{
  "n_layer": 12,
  "n_head": 7,
  "norm": "rmsnorm",
  "norm_eps": 1e-05,
  "rope_fraction": 1.0,
  "attn_scale": 0.125,
  "parallel_block": false,
  "init": "uniform",
  "init_std_o": 0.0266,
  "init_std_down": 0.0,
  "lr": 0.0105,
  "warmup_steps": 200,
  "decay_fraction": 0.779,
  "doc_mask": true,
  "train_tokens": 338400000
}
Each number is 128 + 32 x the weight over its row's rms, rounded and kept within 0 to 255. Layers, rows and columns count from 0. Numbers have three digits each. The size before them is the row's rms in percent of the matrix's.

# down: layer 4 MLP down (transposed), 896x448, rms 0.0713, rows 432-484, columns 280-335
# up: layer 4 MLP up, 896x448, rms 0.0997, rows 433-484, columns 280-335
down432 091:093100134101182132104126123135169126063112184197202171202125122142135119064165086160093133093139101086105073155103158091122130213104130132081140103070129119173088138117
up433 103:062153091154187138184110127089079095085128145118142148089155143081126158147085091161151118120137151127124125107086179161165109117122140116117163110115123216180074126107
down433 100:068146214137105158190146155111159123155164128167154149123080137111155075185105167106120109146119139125101091108111202148095134138126158165141095117165128128172077100120
up434 102:103120196163139101097104088164110125112167155122143087062132121147098133133169094167135072195121125155141110129115149132170149134141142114110142130125163115147172077131
down434 102:087119175163128178120082104126140105126178195087124145137089129114153116123113133147120152151128180128123122186090147059114077124100090108097132183169191107111132142119
up435 094:128125127134168106160152151080111075124117107085167119101114119054135117154153138080089163110145120102145100135108134146160093049194145148099131089127185089118109093174
down435 101:140169114137175068097183177121169079133142124090129099104189173125096062127097104095097097095141187140125113116106153126101151142164151178088144151133122137123121107135
up436 096:082143126204095149164117119147154135149154143125093243150185122118139120107105129123125148178157097088133154113131153125150166122150172114114187128111108127062138177147
down436 102:122092156134121136063202142154186100121114141138157130067153109175136165086080133151150122158163082091137116102214127075137134115174059089090109146167175120158139155083
up437 103:134076145184156154158105093107077104197129129113179095172221197127142114164169135089129104132118112145084166069124169101131112177173155083122171095132114128109148093185
down437 101:148147176106116146072113081127176143107182133147162124124114064163107130094176116109111136193137116137183098121153089067118092171122158142107098139148170093123159166165
up438 107:098109145161069123096132117078127091133117154113129144155153179127108088139139171117169124186191122084127161084160152121120066154175118119124147101118131152146090089120
down438 101:133138126066156155188137097150081121163121153186137171133132134173163095051103101178167207135068138129108116150127160112184111106147134165115104125105089117103082213082
up439 098:139117133128109117162113077171109121150161138070123187153093178171088125105153107133168134161149128100130105080162147138124160122149145117137095116129128149089144132111
down439 100:123157104113132151127107117158150119130167094118090143156120126138091095100155136113091090119112154142137148128113108121094167161148153096166127128110084127206152121142
up440 104:145145132166081080127084079157069125135176111093132174109173072213060093149086085124143153132127106095177114146084142078143123150119171191130188097092154118115112190097
down440 110:159153125114130163150120108141149126125143064140131140153113122169101076157147151172100076109201109183160137146127098152097105147167185127154157129094169141123129177196
up441 119:128092121127187053077147144143145156112130095053130151110119141126096180075087094151155100108135149151138149120098205074113115091152096155131133052144094141129095148163
down441 109:082107160183136161121132108096141207129153131125152103130141095113105121158171116187134072175122124134143098140105171090133143147113125111053132127160122131132111080142
up442 101:181110170161125103073143137076127073127111127098155131116103180179198122128219118118128093106172128078064145129103171119125166181132182071071089141183171141103162131110
down442 107:149111117117142139115168086127147112089086107097118123093149163118093077136207159179123133084156145076117142109120189137141144141236095115120114131108137030173134159149
up443 099:149131122106108148075127111092142133125139105171109169115147111118142137126195148118092112118107069094212131122100062138151161113180147166123192143198111137105161150080
down443 102:122099160110138134167097106149110133065154063119112116094103072081129149096151056155125147160151136050140080067132109109121118140116159110127120107169140142052134192162
up444 100:100152114122141178109134131111128181157106087112156140156110105149140124173100109091142129136118117087090155181090142060187115133132124161153157144104206103107178098138
down444 097:130146135074139155031110141101131064150100101150095081141109177116152145154130172123103173120061133090146152105140138074079149145130175158129126180098134136182177166092
up445 096:099096140150195134129152158085125125126079174145101150148148113139116131150101125195108117098126120191160107080205115098069130090110127127085143170147155166078156116115
down445 090:093130109140142127196125168148079095169136149125122122076201141180045110188112135071124111111101057193089100152152104139178124032094121114182122185072159140157087088129
up446 102:106137124125119189099106159139144133091140170088044104095111167082128102103073148142194156176124123142139150090135109120107117162150110135164152147180131136169125130130
down446 100:152125138108085107157091123094107171122169056135121106084133193107156112144136157143159097041129106153099162135109095088147210165111158174160079135135185061055085130152
up447 099:111135128154148122095153129180118160186193140123074148113152070071152170144174138137127065143153138124142151140125122117102134087091119146183166077124139136088140118142
down447 100:154150103148149093127088124097081191131103101059071142142041110098106166158129087138175154190119130117111128163146153189125169164084126246126150130143154131128118137143
up448 107:078129118107091075123133148157110133116110169171128151092191186111149140149115163164100130163090116138122156144143078132137163141082132108205093114113087119111141150056
down448 104:152171107128102132199138158169152137134176150116140124123146146160149087121142039132126164176102113131168127197147131105161073144155105121166136108152146071093118082114
up449 092:104104115115078152145085199146131120157088110072079152133141098109140141085169185095072084105209196116199112098121149133106063131127084093155152131099129144133106149153
down449 088:137137116110081159134117117052147150174172145123114101096153068095129106138122172129099151123137160127133130102109149180087100122116113126184105127105119094155137133127
up450 099:107153086160149072134110170153107095120158113095131058102109131081156120095194128140124128098114087133124068089094186108122167101111137159140127114145094135118098171133
down450 097:099113133174138108132106099141116027105102138165124115107145126120148158095179173173158189085081110107119150138133123066160161145115149146153087133142137154124135129123
up451 102:119031105161156147152135119077131140121153127099157078167140101109141172121096047062108091153068146104104107150115156100171073115132105105069158078115065087090126122085
down451 100:163135159113108125115120118117148148139133172123187107104127118120121169042161158088082129111110097140159099035152124100154146105141175080129160082146138117158120093142
up452 096:143090091134142090137119110124145178060087145126134143117118115115169134133145116116109148144135154102134138097121080141138112160120130120142121089129116140185113095135
down452 094:124148108194121150181136173137164060110116126124134118145049139076089129121091137125091144116205103169204136078131124157078151106120129094182134074139080136142169052155
up453 100:151117145146141156121132113162110130113146161146069142092132131126129127135152121084151127079114141118119131128112153091114130105116081132109095155047160178125072110121
down453 100:102156150140128077121065101111123200058098142090068114107137191139134119107075157127091129114108136181124108096163055119125092114132116159155169112147174158140157143133
up454 090:144155195136097175164140066118091138094082068105087183126142105081131187079148141127111171111175158127090113100080186105171113115150169164130109205125189090105130118160
down454 092:190099141051143199109088137157064145173182148137096163091090145157142124180087081132095137105128122125124116091165181097099110150060175161125091199173094080137125102137
up455 101:156126121090134077068085111152149155088113112140137167139131060111114129202173129135164127127082098156181161092091144146117117131139088145094128089164184113176165049065
down455 102:173073096121145149097151134101073089094064193114097105135221172140133119135174137127121126114122112151090164175095113036143116092125111180147164136151164099120118163149
up456 095:086145188095121151167126071149095113116159146161116111084184110068172132122099094114073127183134098158150099084096113125119137153204093134117140086063104090118125107091
down456 095:154076175094154150126144099093099162100158124099144083096129065077219061149122146116104136098107083177135101146042150128104098144144101189083090184073062145174147175112
up457 096:102094124108092142125118145102116112120149125131122101143143103147082161093105132148092159153145129162101098124090083159161071141171136092151142109098106141151087093144
down457 096:129127206099140117112196156020099070129199121129175147207104131082110145152141109136060121076140161114068144100162146146087110122151096123100073120163116073106139119155
up458 105:139128109098129130135092130135174128153155108087112118096214180136163096175124142125131170161175133127144108208127139086118158124208098139136144142116068110156167154168
down458 105:153137069168162094131137161076157108158179130099156124073111110147140139137186124171048129175141127139110064157166183076165126135147092123102083133179114120105198133085
up459 100:127198112161115164156156180093173117112130125112140151126157086139149097122156140054153081148112128183134129057089173114095108163130081140171168105146075104102122179124
down459 103:128134128125136133098148074103101151153151176113144134107114084161110117145170115114128152122170062255144131167070143081117117144128136079088097081183131123113094133128
up460 097:122151130116136112076202098141178156091124147170137075148106128103151151172136098159108139186119136086122084155078155151068200130144073112112155113126158121109100061064
down460 105:124145095051109093115124066117124103105097180058122117107169124116155123140120087153167181148116143068106124136139148148119157151148133157131158216120131092138119128124
up461 105:117148079095109126034185092133146077132199098144124129112191092062115113107109169114198135127166162168156183155141100130085124137110143149118189183117162129126121148132
down461 110:148174061109111183091150086094135245103117128136148067105145141128172100116108146134139073097129185062069147117160132116153112137070173165169168176033130185119132135142
up462 080:123081047087088119119170108136188092097111159135137160123079208127158123159116116144100113104131121067099070118162148086150112104146138127102109078150190115076124162138
down462 084:112115137115058183080185118150182077145178126148128143158091109153166145161146115103129185096153146162163150149153120157195145136066093092130143152115102162125113195136
up463 103:163111128153163119153148179115137165114141139164149112146069125097139167088216025096109127121169104138081132074190142160135155145188049186160119113063180138153137128097
down463 102:176196161108142104143117105156142155137134199134163120135104130108160120114082149176095166103123099090171159089118212139145155143113079127123137035072094152122089163168
up464 087:084144108136126139149074083127127066145129150121152097184125162085155108096118126154189084133112083172153115110128130088169124074172066123140042110121087108159203143103
down464 093:132140168181132108090112118124146165134087100136103145154130120091139115063074149176100146100135131093142111123166113167148060152135117092096133156158129066146148114137
up465 079:151133173147132148145162158110099174118120139162213088135128074119135104080134187164136103106085124147101134118083079082171112071100123087130087123131169061179130076135
down465 079:143176085110135094116124107120093173117133129121127110128094152127152131092148171148126159092091109147111074155108130117111135143117131092134119131152183143153140146177
up466 086:141134122159130152169127145112115107114160129084146092130127144127137156054124221113170101160115153060133155130096143158134141157057138088122208106057138171104162172101
down466 091:120088099127105150078124165073103119148172128070116126112117072137124121131070181132160152120104102088147167130142163113142136112141163101142179106179143145111175182068
up467 101:096094147092140162120122142126144077208150201166116204113130080126120152113116149086150184109148161086123165141072141064061131093110150149108088054157194194124110121135
down467 107:187132112175167107129114108118153132052109152155129144140101093122146059118170087188146123098086189130134103131129118171118205049108131161175071118109173125163104138117
up468 105:140093134132149097135137070082116150133188108136104075145144140107081133113094165122108180134141097099111174072109100082138164204123128132143148094087120128175202115079
down468 105:128010129115178133180145139121083164131138109144135130161105109133117155111119134151122159160103191150087152152115133134099198209165142110185113153145062105109116129095
up469 104:098142109132083118143096138093115111156154124151144111187148120210125087097151056111138141105120126156112085117171132090080112170073116141106118156149195140109077165143
down469 105:175109109140170158127162145108109078139123166112115145100159134060134090159164079139154117119105122094124179074162161126156155107140175147101141154141114144185208098166
up470 101:156133105141108116186174157124170104097126113082166111219116086115136190117132134097055106147113159135112162164160150137195162150077150128103072202169151178105122119113
down470 100:109132128168124128061119169083144113162101180130128131116130104098130103081135176141155144070098113165164090172182116155139153115075151140118122129141195129123086110101
up471 093:111124115123097115117075138150087093174170152195100153113096104161117102128071170140149062176151161090115177130134157119121153099114164094115137116099107154062100186196
down471 093:151155142143157120125125155176140167121121109075096147113134169167137081120123163196162097088216141087122146130070114075141069093121114117170116171126121136047156178125
up472 095:146147121136102116137057133133100160087124172123124114137138172199096131126169223137126122115089148064135168122161104097107052141143131159121116118137082131084089069183
down472 094:152094103096214118163152155150139165085139121108129104151169103128152080097093190113083117106159094109161158148128045115123114134067117127150102150099123103135132101148
up473 108:115149141141121103132118078103129068136146147102087160080163156174119099149115091141114118183131126137150206120149108126095184111132130148123112084203150139143154123165
down473 106:073137104166181102129098160135109139179112140123104195147110073153153143108073136128150136134128118140083154156102145111078129141116087083144129158146103169125124118131
up474 108:119074123125109154109100172074107124168157165175183104120110163207081152146132126102210141127142112160152114169185119143068184071215097127160105142144077156128139134153
down474 107:120112103130140107161130106120112114168062152157132137175077132147099139103178098153105107126125057160185075112157203136151196080110114134162073139142107100150117126150
up475 107:065086125100096126128153207137112120187081084101152123120093124139100100169131164084158130142156113124108155108090122122168110128132144162150104127152150120119073125100
down475 106:133134108093151098136136176123116141168148125103161105130152106145093191164161124144075174116166156104117124082138139107173133185105104081097111148081161149094092132168
up476 095:156120061143102116103119160146095058074097130169095116134099157097194208139129165188118124140126079145145135125117037097099140120118151101159110137133132165109126089125
down476 097:130158170140209133161134117138101161139152139080114131209150162155163171102125145122066105103137121114103130106120134156170127072090189123156171164144096112144101125109
up477 104:116103152133077132161151112208121140139072101198151137134157113159119115146137128119125133144172151093127129158170099138145179146136100158133221090093154096167105152123
down477 103:132103097116176088185176101155109155152175107119132146117114081165143162150112134093064109136183167164116210126082066117129137156119060193133176107146097158154096146127
up478 098:050119148145161151184124155126128128135087069139167120081112125112104076156117112142093052105129144137110161101108162139143147114123092135069230166171159141183146175087
down478 101:172192134139200084079138215117167070144112130130154091122123149149216067156109159166111111135115124110103115171092173148105108157131096140108139145125099084147150191123
up479 100:140136124206164100127213103153151113114134158182129094160113122115163131120130060121104165131175161111085129089159137143095057156122093177191193157083131087107132078093
down479 100:121102110123124176055110137121173179123161099150139075132125126145095156181138125096124085178134114150152089094110077096147151128062082149169157114086128108135104190096
up480 107:098140148122117100110170151146128131116103146096133166115137055133114055146132113121129191138114063150098117139106109133163082122185099153132122173164146096131164141125
down480 106:162101136166164109165094151118133142083112111108160118121132116143083137154081160140116190153109136088172103108149102156176080129065138064124123189165122152073107105101
up481 105:090131121137089094131135109112158185050179100113124187127111176137173153061129086162110157115126179135170179127111095127068174136218103128132108126077075151070123114063
down481 104:217093138129116170108133160149141117145124159137114146185100120109083152148154123116114041121136129162123122161103148082153107119124153052086096136091174120154181130123
up482 102:147121107134083101061132061159125068137151136086161088156182156141099142143149073105149104132155150142158122093161114114117117121135125174102083121124111105093135114141
down482 098:143134105091146108154194175109124163070124176139112135131137134123133089102167097114120078148150146080121086148124128243116088127080097151057108095142105162182107122135
up483 108:098165046150099159123179153054156125093105164125109181129140147143169154170124140151133071143082089148162151136156158099142067123150095130125152107130167115121126128154
down483 103:076109151108147095115135154104146121215156143169153160043161100191153140190084148123135104175116141112063135074078085124160111158138160134145121133132091161134109138206
up484 096:128048145107126175106192101144081155112148107200100134122143145141112138186065134124163143108167098113099078057168142129103136149129088080068099208058120202087175144093
down484 098:098195142113125115192172163117132163096146096197120108176163095134108105124143073144116110129159129139119133114103100099116138134126082129098093120098099118129123127128